python train.py --n_kv_head=4 --head_dim=32 --positions="rope" --rope_fraction=1.0 --attn_scale=0.177 --init="normal" --init_std_o=0.0 --init_std_down=0.0 --batch_tokens=32768 --doc_mask=false --train_tokens=139600000 --dataset="wikipedia_en"
Each number is 500 + 25 x the weight over its row's rms, rounded and kept within 0 to 999. Layers, rows and columns count from 0. Numbers have three digits each. The size before them is the row's rms in percent of the matrix's.

# layer 8 attention key, 128x128, rms 0.111, rows 115-127, columns 64-127
097:490510479497510504478489519498522485551508489532509505478489472532500510513527483541469463474476506497506489495510495484504484531525534502493544511501475475525477498476473515482497514465537504
099:493498527464498491473535502523500480575542472480524503450558479520503485487526546471500505527445511504493488537484468486483510492508483529485523530483506527484526499519471491515515520480475451
101:514498526554520471500484513493548485526446522471488505483482529495484479502469498506506503528518516488444490536488504488476470501485519500481501530460528498525492535483501523493506546501526527
091:490512539512482510487509525495503496497493509507465519499486461513453499493484539562443480490507528542514526521482531516504517504489491495474553518511477506441468522507480500451459493490490517
094:513521472522458500528531512561503512501513486467492476516497507501462514481473523482536478506497501522483477484558495520508510489471471465539537502491561502494513537516462543492514534465505566
108:482515500546531501486475510457461514460528482490504488538492521507459473481475558478503527475491490534502512535480521504479504514489436493496495513494474504532474504535512513514501463535475482
095:544514504502507473483496503481489514493490536476523489532474508486427513522499502515529551517514506514505463570518521476480485505503518495461494497494489495498475478479506512512563518491532521
092:462472490521511512490492553529487469548467531505537484487525552482482544482520524424506517511500503477528514480529514507482526521481501530481524523532497480486482521481494506516489488516554535
096:491478522469547513498508536507509522520465488492558548508482498448534506506470482484473524500454525503566519492525517513513447515488549519533478482517502475518503507532497500461494452513517511
100:484497503514495468499478552502462449515540504485442471506515487475525517506495537433518499494506495496510502472473555523508515509534496493510480517539557510481518501506507483492450538520542507
095:483486513499489545468447490510483472492508521485494500526519487499504472501511535466514475531499507495502501538507494532547510472465538520480525510487531486472491493530491498502452487493484509
090:490478514563495558502515482516508526507457453483505538446512489471503517522518520505502501444479557506522463483496484504519487502510510436506508504483527533507533485477520527501531480512459483
105:505487506479501490495494481507543508529517546511516525505511514456481491507522492503515536464479472457487523535515506507512504520511462485475511497484491486472523486501538510466488497493453496
# layer 8 attention query, 128x128, rms 0.104, rows 116-127, columns 64-127
101:480480509511502492512538468451436489476479504475477481487538484520510488471497450512491499476491536464522526489531505472516500498476510430581504516511506509517492570472494499526522504489526496
101:522528521497490529507471469469454512496508444452508463564499473566525489485523492486457482490531504498516517528544485514479513497483446503486501481489494460508511473519508530514468493515497505
096:487482528509524477542506489508493513492512477459518464455491507530535509504508554490519500525534490504516515479493508505512507477488487502463471502461527511544509455531523541522494501544495485
099:501464505482490501476494486483506515527495520561536474508457528543538466492501472473510505517489460461486491531531559495467499484535508491441512478493518520498524504505534524523489465485522510
097:461465528499520566487486488491485499526523473520521460467508458484488486523494540516502506516493510501510502524486482446550524484507495507533449481492441490517502516507497528495526515478483534
097:502493465518506478450512509477488516530508485508523507497488494517501501478511484492507497525523463497499524492525465465503474477528485471501498492470541519498511506506463461515467446495479440
090:513501462506486465504510525522540492523550480511548518473500445516463485465475472511493492492453493498528500484551499495463571459509491497515444460493542487529521528463465520509483509454491513
092:501521479486437548500461486516512474446551486491492510517512491504469556501442499493472494526480514541467481494493489483463519472535511510474476499490497491490555529460518473489514527453519513
106:499495542474531477520500437509543542500489477504535489506485512520538488481490494543479453463483540495489522507503491493511495541487477495481487500503497487536510475509528499521542507481478519
101:521491525499505513542511487518534498505523511493496490467487458524502492512528489512456553497532506528496499501518521488531471491500500519521502490503498498529536527442578498519500565493500487
103:477506508516537512436494487433506470474513493566497478490480477493527465518504543522484463537500490468510542470472491488486526482489504515480481471541503524479496492515497482492483485477455513
104:504459470479520512495487517477476485459544503477450506519476450515507502514512493496511463555510517521527484472513499482492480496490536520492497496499480522531485537506470486514521468530497493
# layer 8 attention value, 128x128, rms 0.151, rows 96-127, columns 64-127
102:538498501519517482492458462484492517498482511469526483469471492504483539493495495506506495483495454436486487490466478493512499556469507515537491516469512509496524483525493545501519504498536452
103:485528519488506505488523521474465501509528477534504481543488482533499525499489467489550501472494510508516445487513474494482495503516510513468528465548477517512506493518496544541522462496483545
111:516531502508488506539458518508524496482457472508528485521522495477516485453502518520512513553508474433519479441486532472486479500549505497515479514537522487510487492558469474474493509500505519
096:501505508494464481526495500532517516550496558482499466474524470448513515447504494504508525524533509504482473475529523497521564466488501447502468476524497522544531478502471547534518519550490488
095:514521495470493484489498527532500469485494486455449525509499461533472458491508491492511469541516506536527471487478463482541474505518475484489511554489522515503492445506489531470456507548486507
096:490499489484516493482544515465546484520518512493488532497545552454481489496560467478467508468508512500500551488509505529470477481533495492556463490495508476487518447511493499491495503453462478
112:479474467518521475520477500544473523457511495487498495487476539529467518515515536512519491537494464484496514518538534443486442539542525487517529544526541452509497477527482517523461480472529485
107:490512495481467554531516480509507528508537526507504481493543524492505499512474550492480500491487507495537551477474542524479488521485492509527432500489533507471504438501541473494510501493467542
104:451474509467520513498529485502527484527509546509512542439515515462517516476528494525493478513462536497510520504556481528487512454508484525499488523481463464470490494468506494469492448515508482
109:517498506453496514518541527514469473511501487525495504565492519501521500522503471522499460504584520495518493505492493439485475512489490498512502506470530537500479523469484483501476516502510508
096:503513503447522483504565518467505540526465500542542460544504488497517478503497555498502507534473504518518483495465486527477480591490469497502465528481488465472505484519489475500475481456479524
095:527516537523505503464515503520457512500478506551537468519470481494471513494501521487540499469485529485505486531509493490506495531471536478499512481510484511492544454454466482526497485489485555
097:480493476505506494497464495530483516475527481475522527542513518513560496474565499471477499548501505505482520514553519519504516515484532510524526496485514502482467517507465469473475500499489503
093:484521479526494579518538546471507482485533475453495481524533510511507525531548528507511469526525470541489541523512540501497505504561467482515539497509459488502475497506505478450514536510474497
098:512535479467494472509454538511474492502483542506420530468482486508537500471503509493465510537522482464521507533510524468483495499521513492491506545509512475466486496518537489484494526464517532
109:490529537498494544478510480518511502503504527469489467493508476466515550507488496535485462527501509500514466495475490465490480482517420508500473482513489480550487522498519459467499503479477471
110:484524553483499492509486493498493495507495484524501483504531511519486494545431487502502513522497457537479538462509526501508514494507497511515501471531513495483501529505492492487498513549485498
113:496491483513508493502480451490516500461497524477488550517495484509529481447503517480479493523501521518510508541513508504534486457509526530456553516501532460486493494520525498500568479500543433
099:500479521500477519486436512514524537494503499515524511453462480502488456541480532485504470509474510471496498494482480516551502531513528465525514469461453523516534493466519499499487485526459544
108:489501490507516477481483499506515489449520519452516514528523522485513452506494509523463494504538513553455556500517501498496501483506511502500523461493464522460469496482516517508485498488496466
101:478473533492519471515465478498527522500477479504474503531460478498429502496465503496541498494509519504455498508433489511475507552449510476457502481494462532527522494488453500502530480502500557
086:501497477531515518532513480510478511502507498539514494537495485488452518543503472488546482463470486487511521474462510522509517520516480495506500477528472450532468497493525466500521530541516513
103:479477474474503475466515538497534516491486517495536486517511468497484502477512500536509531528528501517458505478495499496504524453462510535527455474552480504500492512467475504491507522476483553
109:505478519492487440504492488495478477516467490539469496510513495490544526457553483463501494545467497503480525498534460480528515487501463478549536488517480505482528521490501479513465518498543508
116:495499529500480516515505506527530501523515451519544466493489492509548487516497501501534496474450471459516533455491507525464461486474504480528480519484519496496470492521483456491463539481485481
122:470507519464486534512477503507519478521508498474509454504553512486507568547454549547560492480460436532520502518489531508500473501497495476486480504504519482484450482520470519515489525498480541
101:557482458527506472471482464490488476494492537496435511534456477528513488554484522499480444494535520522467510527506497496505502468525485499432538493516521476482481517462488504499508487496495491
114:519504507514508467514555495494470502483521498499487542474530511447505508477494512472512510514513541499516449527514506484469559481473521461496524462505475503523550501496502532490498535488519454
103:524478485501490505499514470483493524475534478501473561502485500546514511478517488488446522526527490477480462506514489495539461513563487537523524482519523518509496514518489506529527481518497488
104:534532492526504474480496475490482483523482512500473481483506517487525521507480480483483523513476512475511476523531504482502486460498502472547520480525491483502471487515525544514534494476518438
099:462496473518499528485483470535531505503462498486485487507485461519518488506496541464481505531478433482499492510467519492507440538529502512486522510515537491495459472486477505465453456482511494
114:475502497537497489483518517498526525458480447470491509529504503489485468533502483514510497494516512534491472535513460499490469508494524523473526479502519517505562489521502503524539464509506498
# layer 8 attention output (transposed), 128x128, rms 0.283, rows 96-127, columns 64-127
098:489512519483484441510454496527520493544541537475437504511499472507500524529466485460504493499481473490505457484513491513524509530486450460482517494501534526493505515512517506516514479498535483
093:473496493480464518542473526492452496475511495521487515490550520500523524471514538481520502514544477475491504478494530487534495498493501484541468501533469504509504502426508492505528503516486527
105:494521503498475506457496471504468466507485495515477469476490506534486514509526489509486453490497476509511516520463496506512474513481457489499509530513528451492503491525503480510470461478499472
100:525493521507531486470493496519432474539500517525479482554494491507526487472481507522439558492527461547453517486519460505514501488506498515499513524477507463521522510502511494517533507501536505
097:521496473538494540525498444479480489513480520510481496490498501526481469473511449475498518477441492480545457479498487512550517511476524481504514484462502496489471495490517524475472509524507513
093:509497493510477501497484486481509465523502463497525474508470505495480512446482462510521527473532498523509515489550477494479498468480502512500476480532498482501497521497488540466502525479503485
105:532517515517462533491513469531484517465502523508510534479511545525479520510529484489487478475522513486550482486542503543528465511521466469472518500496500487476515477505471487509474451499504483
101:550471473524516522505520452486479479540471490498510466483498509438526526495525504492503445523503475511471544519514498512510521469488476514491496475516520523509501508485541481513498518508479490
098:475511528510499493483570526505497472563511484456490477471520501485486463508469477517478477477508506493518505437528469514503520480514517436518468483501508502499474492494519536478500547493527497
110:500523509518476542531518477438515489465495470490529477533494484484555499503537525489482503504489522556528485508468466419486515491520530498544515529495504508449482540460494522489483500527476490
095:537481462490485482505482524531509473487504531465486484510493560550506553508530501505524450509501533511464528479478516512497471515493518495483516492488467520481458516434519475496453503510498515
090:508495530496526466533492521528477488472483495490523528534517511489532547501484553488540495532508465480513504499508515496479524510523515478492482516455516497548435495498496480486465505503509540
095:525524520479522520511470465532511535518471479488510534514507546448514492470500529500479530503494524525533546508521461499457511485509470480523506554507512505502512496549489527497443505513467491
093:508471515515498507559510474502514539462488486517474498499529494472475488505572506510515492506519507510489503512500505481507465464516492493483533478553483479495527485473523504483507433508451493
099:504498506476445483500505520514516523497486504527497478559511504403516501477512451515506482526478515519533523525464518525470500491516517491481534459498493510507496497515464471520494470513526470
100:468528501485490522497509463469469455511502470526499423466534502502478487537493536537501510493479489495478524490477495478506493544484518527490492515491502508496464485500504495471485546471474495
105:511514545514481471548499506507503499455510541502461531479513507499471474520484534484533536479517542530501535506480554467537494523491497509474533495536505519462507517487530514515516521516483486
108:515518459452491522518531498542509512562484535513483507488495479508479473492512500524495511460443525467532483501478521541466515530519507502518469534503525507505530495552504496504500491506504481
093:489482487515522509474447493533505513492502488467539488500509513476515508514483500493532487459526471472504468495480536530531512467511547505474558538450472500553511506498513512446475508500521509
105:526515447507517504511460509511469489482501493513515511533509515440478447488526477500439570453502525441467493510499463524517468496501486537459495519497457501476484507524483523528501483475504502
089:488504517495440458506526480497515537496467517481487475548496491527483522517468505504548497479513503496474525471446502467513538563502536476476489479536472535475479478481473496506473525488508546
082:450518483541496505537500447477493468518558541514505496487451499510475491518473481515496483513484503536523467480505532511545511471478484516485499488531466529499472463507448513495455471501506519
092:532501548474472501482504522491506517523510524504529542538497532506541537484522486511512497490504475485454506492507462462508481479512470565512486495512440479513516471532491490507527502494527495
097:504501516471525535513519544542491486509500518536540514536515507536527506523499492508514500502504573540518499456489503519516519495559545518536486468535504510510511505510497495553484517470538526
105:520517465479505510458486484485483457467480517476480486497521476565499477463522549524528471546506533507490534510507497444481497477497480495495541479521534522532516512487478499518479473529495527
104:506504536466482502521490457472488457457470501469459486474529538514520491488545495479526448504517488514511521505515533488500493473519495506529508509463502475475503492469488463505496518534475464
096:505490500488536496494479502501507559475476547499483545517521517467511494554483477530512514490496486514503481543461509470493467513501497473501504501519487447462535501468479511498481442532478510
103:494519512480536487511498508486505472508506475520534508509487511440523503473483532501510536505529538461490522486488499497466513515499512501524491493508486493556545488469500506533510498452505551
094:437495488494498522512527513516479518523529492523496546450497515443520505520504491503450484477493449519518487495496474517514484507501497486526476501529479516493479468545482472520486485500549514
101:501497512493515508473493495520482523480454510541443521491494495466486520498509499479524550488499486491490495495520528498482522519509460481524482510491483525503517448498509501499499534506506497
095:482495469477469540447502513466537487539478503489486539502503517478496503537498506476488516486485519462513495473493511497461491481514492456486507503481503505468483526526505466473471475493507506
107:488505490502481490532530493554574528534501508517480546507490528493518530478498512505491495515512522486518516488523514511488479505499516515512507515503485465494500456507515486507519507510504519
# layer 8 MLP gate, 512x128, rms 0.268, rows 0-41, columns 64-127
095:536499480540499542504517469527496500496466472479481500487519473488477476478482474453491486501487514532519507548452504491510482477522469528540486548490516480523534517504511437513487502464498545
091:514522507502532452490522488486500492471531509497472503525495492504492522487523501488514502499527480490485499451528489480494529478434497499502548531512477522503520513493468462521510520539476481
106:500443479505475478487509497516500484488478499532488466463537554471484457486485508555497523452462469562533471517507547493538520529500488494504492519490491475523490477466510488510504554516498527
106:498482467478510477490509506521482531531505532509474537544469509473500502506543513508473457495502470524518483503496499485500500495505427510469498438520505507463481495505537485542500512466481452
109:534482477494493486497498496477482551496516471506533504540488454508465461502520537476506514482530518531518490492469475513465486520492481461514572479530488514484508534451511534471503488569462505
104:491503499491560504495494503461462526527507506523522481517468503491530489489525487546521487503444483475474522500503474506488472537546490504554497492460517499488487535502474487526525536527474489
105:552484526529503525525507519493512454500564485501492506527494537520528495484513477514515498494481481504505539460499517546509509464498461492523515478476470522535520526456470522526493497522509504
100:534534458510483481496538488490487445460513483449485513479499490501506467518544492514541514497508482499528489531525499483534470484522513501501510507464507501539513520485517445522513496502517520
113:492521544479484481537496523486523540527523475484453524522437485487511474506490456480500488546475507490487488475472460518529523439480500471489482496500490489509504508523492488494534493461492522
101:515539456527498501457519518534530481540515481525464478493505483488455471493455501479527465496502485474467463491524499505490532507499498471496481532467484441547497521486447501464491514502499487
098:488546484526512502510530501494489479495519474505499503528466521453493456524524450457491508481542477484476496444491518569483522449482508538524522491484475471495493472511489577525534513506511468
088:532457547526522499472544519493505499511463542497484564522538489486503496527491561517523488520538494454484513498413470501488495499489492517504498510501540517508469488481497505500515528508453496
099:478497548537521433500537535521466510533532474511520486514484515508495487509477472547464534462508499527465519486512453491522548473490458513527495521505489493483470516506507544461472512475543468
104:491511488488510468573522601493542555529499516519457511534486508510492475520489521491505489500500496504506491474502524515470519522489515502531508530526523474455498521487524504510487495470473483
105:505520527491493445487520500483525508485477518529478526500484444483510540493504505497531506477524479484454480520478514569506506502444502490487488489493520502463471512460510511527454484492498456
112:535496471496495525475511507533487515472558506563473524503483471453507511523488449493522515505511489485556491495485546496478515516473512531475532479499479510494509501540533498505508469471474527
109:495506515516466510486501522533472487527493497519493505508420475440497475536498502483500431524481508497510509502514478492449500504487498494505460543462512518530492507527478504465536466508482497
108:484446484520491543511517526543486501488476520470526506536548493441499504536473487508494489514525519483531494469487529483503503506500525514503525481491495513487489468523487516507491554519449477
107:490518482504514535464538472508442486487457454483514467510529509515490519481510517505492492478532522507478517488527517511519522432552537485497509503493538525504533480497520482446478509530498543
097:526486526518472550524465485532528491502489493479487477489484580474532467507513516469510517490534470511460528513489559488484524477503497491515503478518519477491516540526584514527507472525511522
100:522509517533484457490486541460473485473487515531480483516506515457459544444530511472527463455502547514493484507467516461509543514481496533512498516498524520506500470486496484495496494521488512
099:502443477492526520471511457513509506475497518539477496517502495500498466498503486528524499518497459463483519503558481526432473459509475482534488501467524501499478512421520496500501536537520532
103:516492484519499453496528504473509512489498478487512505459517490515488476473508441527506543453473496461479480486502508520514510488477458515538523502510507497459519471529500451488512442525533503
118:530483470510532487520514452519520511486500494528529505501484458494454487493483496494502513513494525487560506470482523499498522521468466503472464496484513551497475544509490513526550520517514484
111:480525472492519496501451462481481495482461470461486500483477497529447541525504510504507456540501517523556503490531497530468521513444521486508462483516527491509473501540509482533504495473501513
111:490465546468484510490479491504508456567516517508469493524498540492481480509459472536507471504438479515499530511498501526478456446513506509496518477504460517496557502513493508539486501492511534
104:511436512467522466548534485491532480517477514488495505492480496493564494490509496472450513484496492493491501506494499489515477535503494510503498503507525531514476501485472466489536461508469525
109:573508494460503464528494456497461476509496465449473533524476488491497450502464516483514525498502480547496528476500512507475464540503477498543464512484498511502496503541502486496487501524457443
088:510499503485485504493511493534506492532500505439498522500532504464528510439493489478451496499516507479472479447508490500512483542464467453483505521488500482502534534551513455495525480477461499
095:506523485509509510501497529519476531520521500505512509521482459482508500478503503488520496484566461478517529482527464509514517506483480480521501533492503499485478462489580523497472494511504560
103:493493511510443515510504439491494524547484477482488473489552451462520520470499466504529470509507485515534544494513573542485487460530508535476485476508491517499480517500487450478482508501462477
106:489495473455522520498523475473494487465484486504484520462522516493530486482459500498500524521469457468543516534511518471504506527447509497551519456551536534489502498499496486509489480504438531
102:512505467466503475527472483533486493478530526514446492560478501473481541544508512467513470536493503480523484511435506531524479467485551459463488495531495503503471497514549481513499513478468532
096:565497492488491501488517471528475491475480510512551466501501502495490469481521521487529462478534479518503503489522506469497469511478520453469524460458511497479463510504508496487496485544518498
111:475492458563489509479473497509507464469521479493452521488471525450537504483462491502514500512494532494506496526509489542493512512498459462500543506479498457480530542537503506505518509558515477
093:487517495537479531501546462540499456476525458540474504510504500482509496506534456489526515479489519550481478557472442480499545492510506508494502482478498484503528514467456478471500450532486498
103:455480436485493490479528550496486516472540484480475470522492485483528493461438492467540468487517513504525517486498469495512476488511506480499547500494494497518518476516485517508561487454525511
092:455519520504472479515496510498551462462511517497499488487529482538469465508446490480483491489490493531512514510504528473500495489490540491462493474492509508436470557495483482477496520504500512
096:481494535519520497536511491470502504499493537502498526479472503522463519492476492480496496520507446529502519527481521528467491534508509494524517503466492537485543489479506472507513487486511500
099:474456444494505498483496496501479478488494470494468478462519501484426449518499466481482475469502533485524529498575543495469496487477520496530540531531523474522543522499530511521472524442518503
100:532485483484504479480507572503472488491481488507478526536497483524497494471488511519498518522527537522530515446478524537497543504497464516514510491541496481474487498490570501534497477497486458
092:474532509514510498496524530467551516503492450516525456466487500489522474519499474500479483518559474489507464516526508520483492474479497554519492535473447517494478478501541459483528523493492514
# layer 8 MLP up, 512x128, rms 0.271, rows 0-41, columns 64-127
096:462541519493522508445516499485491510447493505517541513565473478545534508505538564466525493515516531533501511517503479495522535520503467479547508511522494519512485497457529489511459507497536482
094:505491521533539523531500516536522509513478477545494580512468515493452500527484483496483499510499479534504483507473515539524449494449507479500474500472497467489464489504480494551468487527471457
102:506476463492488464479539524499498494508488513482473523483503489480502506540549485520513487520468483497506531519544440543464496492522463487483482568477557487507523469488522445497496455463479468
104:463502544502489509496496505474538507505502534491501493465498470479500479522479524497469531514523499520451532515473563507480494457535503456479479553459509523493516486485484526486525477531469532
114:490469489503472504461483480522545498528520515542561498500543551482510503528499549487506487508480513489533462516512524532487478517517478511515488464524527525448524510551484442517500539500505535
102:494525451489453487483511560414437503480451465517502460497484489511529502511486493477485522477502516497502503491493503514494508520488516503510479467489505485514547495515492516466454528468525495
099:476480522516488496495538499473495503499497493504501515490548479524464517497437460477516532481432436483536486473554508477502506505518488514518467471496526479483487477539525498505511465516486516
104:524497536523461469518479487466479448442475533451504484508496495467442458459526490505514498513470558510523498498524492476512500492506495508463525490540506503505480500511530482494461454532483532
113:514458502447520505500483498505494548526495524499489437490510517478480550516477491491504491523519489535502482530498533489531536525500483484499492511447453487499494522526479532488486471480515518
103:525529522494525498499535498547558479531529493453535540554479535502486509514495451507522484544483488480520513467492471482472506519565498482526497488517485498499516471509505552465493517483492499
096:460500496517521510532513501534525478446493483537520502568490541550526510535487506450523494487491525541496535520519501478506514504491472473511512478480520463481513510498506520479495533547426494
089:476533503527535488470497489492516492475495525531477522483488551495476489500493500529572486521459500519477491516475513506464499503538502496505501537483472508508540544469536462458505541529503495
101:516508495461499525513517452492490522495544492466490493471500472496486514520487536502533467513531451493553491520486500526522445522505523499512527524535496534474454498490504480477467508479461485
093:488536479487472543503541460498512505481512482478528482491481524451499590520541463522518525482517496455460479509522492477501530494502482467511546476515466522503491503551460494502487504519525454
109:505469530518518485509467516467447492503523487490475457522530504452550494491521480504477527528496481481518491504509489431479498486493510511506487489498446523519479495542490477468554504504463501
108:464548514510510476515499490491458511539486499478488525522473515517460472505507542475486495538527521487517523514513530494493479491517478499493497533526490486488510505488535541485508510542538468
107:464539459504488488495476493499478489466521516556513468568473531437502506469457480499516510496521520520510514530510530495532506499515505506507501484496476538439494527508481468499504497550524503
104:508431498527505460483491511504462511495531526465495496517507489531493476527473464530498494493518504484514474462493518489573474534473476516499507529506501510501508519550480529519478485526474484
108:558514524515474504540479531521523491507519560454484502488488483513510493513504460478484495538527503510499511531493508560478490525505491493477445506495523495475479508518541491514520517480509594
103:466517485521501489483531526508518516550538487500499514499492495490475483528487521535516498513489516505462483457520517470473521530473474468452519489507533469509508476493474480527542503473501526
093:552491479500536471495464493547538507438511494493446508514470458498485501538523504503456502515506542497540507514538473495510540525501501490496513509509463531485474536524545486520474515486493522
105:471517502497545499505476519482529512540470516486509484530518503517463530497491480474498516505544492491508485514539484469444452507471568501449514519536479500524456520514524520481491481492524524
104:453494539478509434517476504449478461525502494497542523461520489512495515442524486500504469508544504490460487492485520486568515552472526519524492509425517498465498509508489531515471494490510480
115:506528466473520478472513502485501516532506498520500468579486517508468518502513478488515431498533486469512523477500499482508538500482485459536508463501497507463482495478523511461502523495517511
107:485511474517472475500542542496525463496494502514517506476506524521505502489467542480494531506503522445481478509489511499466478506503525504431487506485483512490549487461498510458485496504516521
108:533498466532472482481494490501480536527428511514509513474521474489520535526491537480500519460524525537538546515503518499529491516516511510495473455447515484489479507504505514475472493506476497
104:501474484512472534481533451481503542484564468510544496527503469504496479541505461492532486509498535472514473512534503521504529492505508474522490505522513492492501475506509508469534496478514470
101:504530489520509525521525513461471529514453532517492505493505524517490485510555515447476501499532489481497498485511521495524516538464545491549550496506485478522501492471515493484522430484470518
081:472540473512476502516487526475531478512481489484503541524506554512510522483473479543487483509467517478510518477534519481488477471497505527467520494488469523490545516458487491513549519511486481
097:504499496506566475479566488484489478495517492480480467475445509477538498504474498529491501451529525498509554520513470500514492508473535477495543498490516479570515454494527545472491511507486490
109:500487466533482514484485519489525521523501526484492493533501508498493530513534452495505499478485518537505533514466538509515456478453559517520533486479497496513480521515498519516529498498503564
101:489511514458508466496509468557517528513494502512516503463498472531488506518583504517540492485527459513523492513566476510494472506534477467515488498542495533496443500530509492539481542516458483
100:487487460490496513498468511485499500526468508472465501514494520475533475458513517461479474489503474448499531506541449473522501541489477488474492456533455508447481498491514539519525510498512513
100:459463478463495522476475475500503480518475477498525504470495491505549522510490440484546536494484468534521522515507531515458501485494505468522508506481477508508485453502506536532509479525543513
113:455496490479508521480539497503495528515507492471555487483478482533512434501519499529491465476509502522478500537537533530519461493482509478512515518474519489494501473506514531476485535545455534
101:479521498472493476510508506525474535480494502481496458526482503556521491507455500558478478517465478483496499527493503532451547485507471515497465521464509492500516485518427484481497452505542490
101:503475479451481509497493528482526483500494510504537480475526482526467523493508487497487492512478502485455483492547541519487481495476558550554455472523506496494446492494522448471503511465468475
096:512490501506522511504508491545525490495537518537510528449491459486521503476511499428498463499508479506498530515513484498484478522451496467505507531484539505458485499491510480513527552495535513
095:488510520515501516474493513456473478492519503486480531535501456492501524485489538521464526504482482467483498491518498472524505504500487457493515524497512511494448514519548513489561517537529496
096:567520511505448500489515506542502524499476491501512469499478527545521541499520519476510497547502480517513481473500552531487489465506509447497515531488510480471511521489488490492515501514512521
094:527481518508521549434473491449512521516518514515537503526477495509499589489449521517453473498480521498471504499511505487509502494525481490519504479472460517479540504513506495504503493511532505
089:502500523517546483536497506510517501500503511481525477531474507548507549538495477480525504445482545483492497480515565484563552474506479529485527495468493537491499528499527535487529483536474515
# layer 8 MLP down (transposed), 512x128, rms 0.246, rows 0-40, columns 64-127
102:487480510482464477536508494496458473529496520500496463474512484480505486458542534457473492506473499475499487538482503516482514500495520487543467532473499466464491528499523530508513493526491488
099:561505480497513478520536484495501473508504564528515519507446477513529487467469536536506511543494532496495470538502488494470502491522509455519479523487513535474501516498472522464518493486550548
106:522498552502474500490483495544508523517461534453483454498527477469565492507500506482505468507515532497503525517478484500498527525500519507512452542507484518553533508477529494468462513499500478
095:480497544498484514481537489493493493482457490516488515521511496506490488528472468456515445474477530539542528484483538479491509520562501521516458521487508504539480453516499496513460483476502506
097:510498466551507495499469500520471459494474505578475520496466535501513500505525500488510504506503468466459521515471516513524529510508522475473485510475534509486535536502489499476520488486491529
102:468512497481563463502464502523495499496494456491498527479473472482509433501559519493498504526525555521508478487508489483520499521509489490467468490491506500493503507501465520550511503493501544
100:497517502504500491491483500483471503445512524504493590482440512519446465478482540494507522524513477448523482505477538469482516500487544459494525504481547466507519498489538480466475510457496508
102:539495515505472490471506514508461505535509489473493538527449510460478500518528523493524510521492495518540513508484516475487510505534541485473516494516491548532491524462541492512511492486505541
109:522493515491474487531525559497500486491503504467521514471484529473500457478544467538479491500498511489482528467501470502528509478493499468456433520453514499510552517478517472524487474490489508
097:503452483493507468572514519498504502528538486549521480467471471471484481509467489554483524499502499478476449469505505522519583488478556517494430495533519502516487508534486483520574511517487481
090:490513468484534473504432498506442499481491529496523499485515534499460493490479501488485496474507550484531490466496496498475494519511502498536515499517486522470510492452489534499499500514473482
090:509515490496463447509546504509490513450541492525506499468475460526500508512509537451518502511524473507480501484502548470509528519508499487473492509504511471456456462489527530470481469529496505
099:478532424496541487510508467509487490521506538536501505489502509506503515453493470526491533469484496481474524468503444505515475496460506496519487477468526491514513527475523488523508514489542498
110:446475512511452511476479467482483479480500470503501465487531473486488460515491464489534533483520487493481497508508471475479524524497475509509507467504517535547530524510502486529502500514454495
104:498506524536456487480501477525529480524507485517534519507476491513524495503504512463473480479512508535504494457469504488537477501457510518511488537499501517531499535466528484527499539524494465
115:484470488454551550520534494480502508493507488516458501520526486446524490498499499525540493525490497498486479482488518519516512547488492497543516470488482496509488484520494475505503475489468492
105:520518503464482512479471512472502470525476528490459538520455500523508430501440526565496479524529513485516540504521517499495505516507508525488484467507530504496527510490490526461493498518470535
105:575457526536484490479545480528511453445493488495491498521497472464524483484455460501502534505518472515516518491488495501542497498483501463500547524485495483534463490488509517536490502457463464
101:483551465466501502462521497474450551521485454537485494491501449545504481451459540510515507513501492453497510514497467487514506512514509512476500496513543540537529522511504446466449491482469514
098:509538516507565496501520488478486531503501473512500513538479530496525512524466500492524512511494523550479479560514483578494472537545527540462486536474513505498476540462505465482574495498524500
099:472489515495475503525520479487495476524509503470522520520473523534452491496467475483540500517531531523501486520505481491549493476485486515471482489487476532542491532489493516497469511518518485
104:482482517537485528487452518504491476505474482459470493497493481521489456492523512486475492550462512476486523521500449512505517488464502533494469508524495530481501530465517495500496533515447496
093:508512539497467553538491502524506526518493493524479541512476541472482456498432548502524467535516517533497483455493510475426468467550517503493483493526479510526496530486514477510498492492461491
102:497472521506472536489483531515451520506522504492494523526512512501477517504510488511478498500486558511472533492521412524473512529480525552451511511532478526558519517494528518525510472468499530
101:509522502491532531491497520481486518525513457484487512463475514493446501484470518477487510517514515485548520492514587483494512470552496472539504486528489446541531512460500460516511505521489481
097:509472509452508483484505488508460533492495514480511507496511498496543484524502473499493471497473456581500521438509542469477474500483495472459492510491506536484504457485517503483508501519510500
098:514489456542547478583458488484488514475543526513565504469481492509501482500499488513525494536542507505474457513508520514500482532529517512493508522473517483471503559457512531500558495494475509
104:488505448504494555470487541503500461480512464481513462493508477472460482510522470496484547523515508484478482521491493464489509511518471400504530496512527492495489529462484495517507478444530491
094:502490527473503524551499456518501535505504501504498477513526509560530501460525483523529494520547472487512530480465477510537515489477475524560520537481542474517496515505486526521505514495485527
101:480549497477499499508506510539498521525514473479506485490500528537533500529492505484483459495470454512488475518429483514502494492495450516520488483521491456461515516517529485463479496468482517
108:542496520490475458535511509533487520484454488509495475527504469518490535503514520512508476511464541505484475442504476478493500560511505502499539483535454518511509481526528528521500497524492495
101:503514482508522546494497479476521479482480534471488506507530485478447486502506488474473520498482492510412524502484557494515512514481506513537514501503513536485508520525535483482522557529525479
099:502466497464469490512522514496540523496521451464513492482538470505518512541534496526524495490496517461529497520499469470480537475500506541558461498442487493507509486500503496471484505508500443
100:512506509478496457482486488487505474455463508464464484535489500513481470496473523526491491529508486459457510521516466468510484544518510471507503509513543482503466493487551452496501533481506485
104:538508499468515495529517556457484536504507505524479529518496514450513486483492491536520483533513506483456513561506466558498466515502521470520494505482501514536515527469510487540501453489525510
094:482524472510487516507539501493528453526484501504468525469524492464535503524535484491483542464507511513470514475487501529545520481511481506492550497463511517519507487488552474502520540436473507
105:500514529514497532534501484504553499526519472513519488528495496444482504505550515483519501483478546520499465493495460505503498504480501512462479471540533497442434442470460514506504509511534493
098:473474491515496509524542480466561519498446469438517537527519441501495502518518485501488488505505483491514467519493503494502506500488455541502525525498481522477465485482493476502475506508501503
103:475485541499530501500502535492476477456524504488467527516483488473496444509517516488502472493563454500502496524539493491527515488506515498522533475526534445500452513488442488527524504519502505
105:461520469515498499492493520536494557466460500538513528517533517518511526470526482515516459477504503502492492491521496520488487473512490511476468546499476507493495519534472481482482528500466455
100:473446459507478507494539491497513482488477486445486493518488512449536498521476513492505504500484479488462477495516483517496563492488544553459489459512510508550514520493460497549521517533506524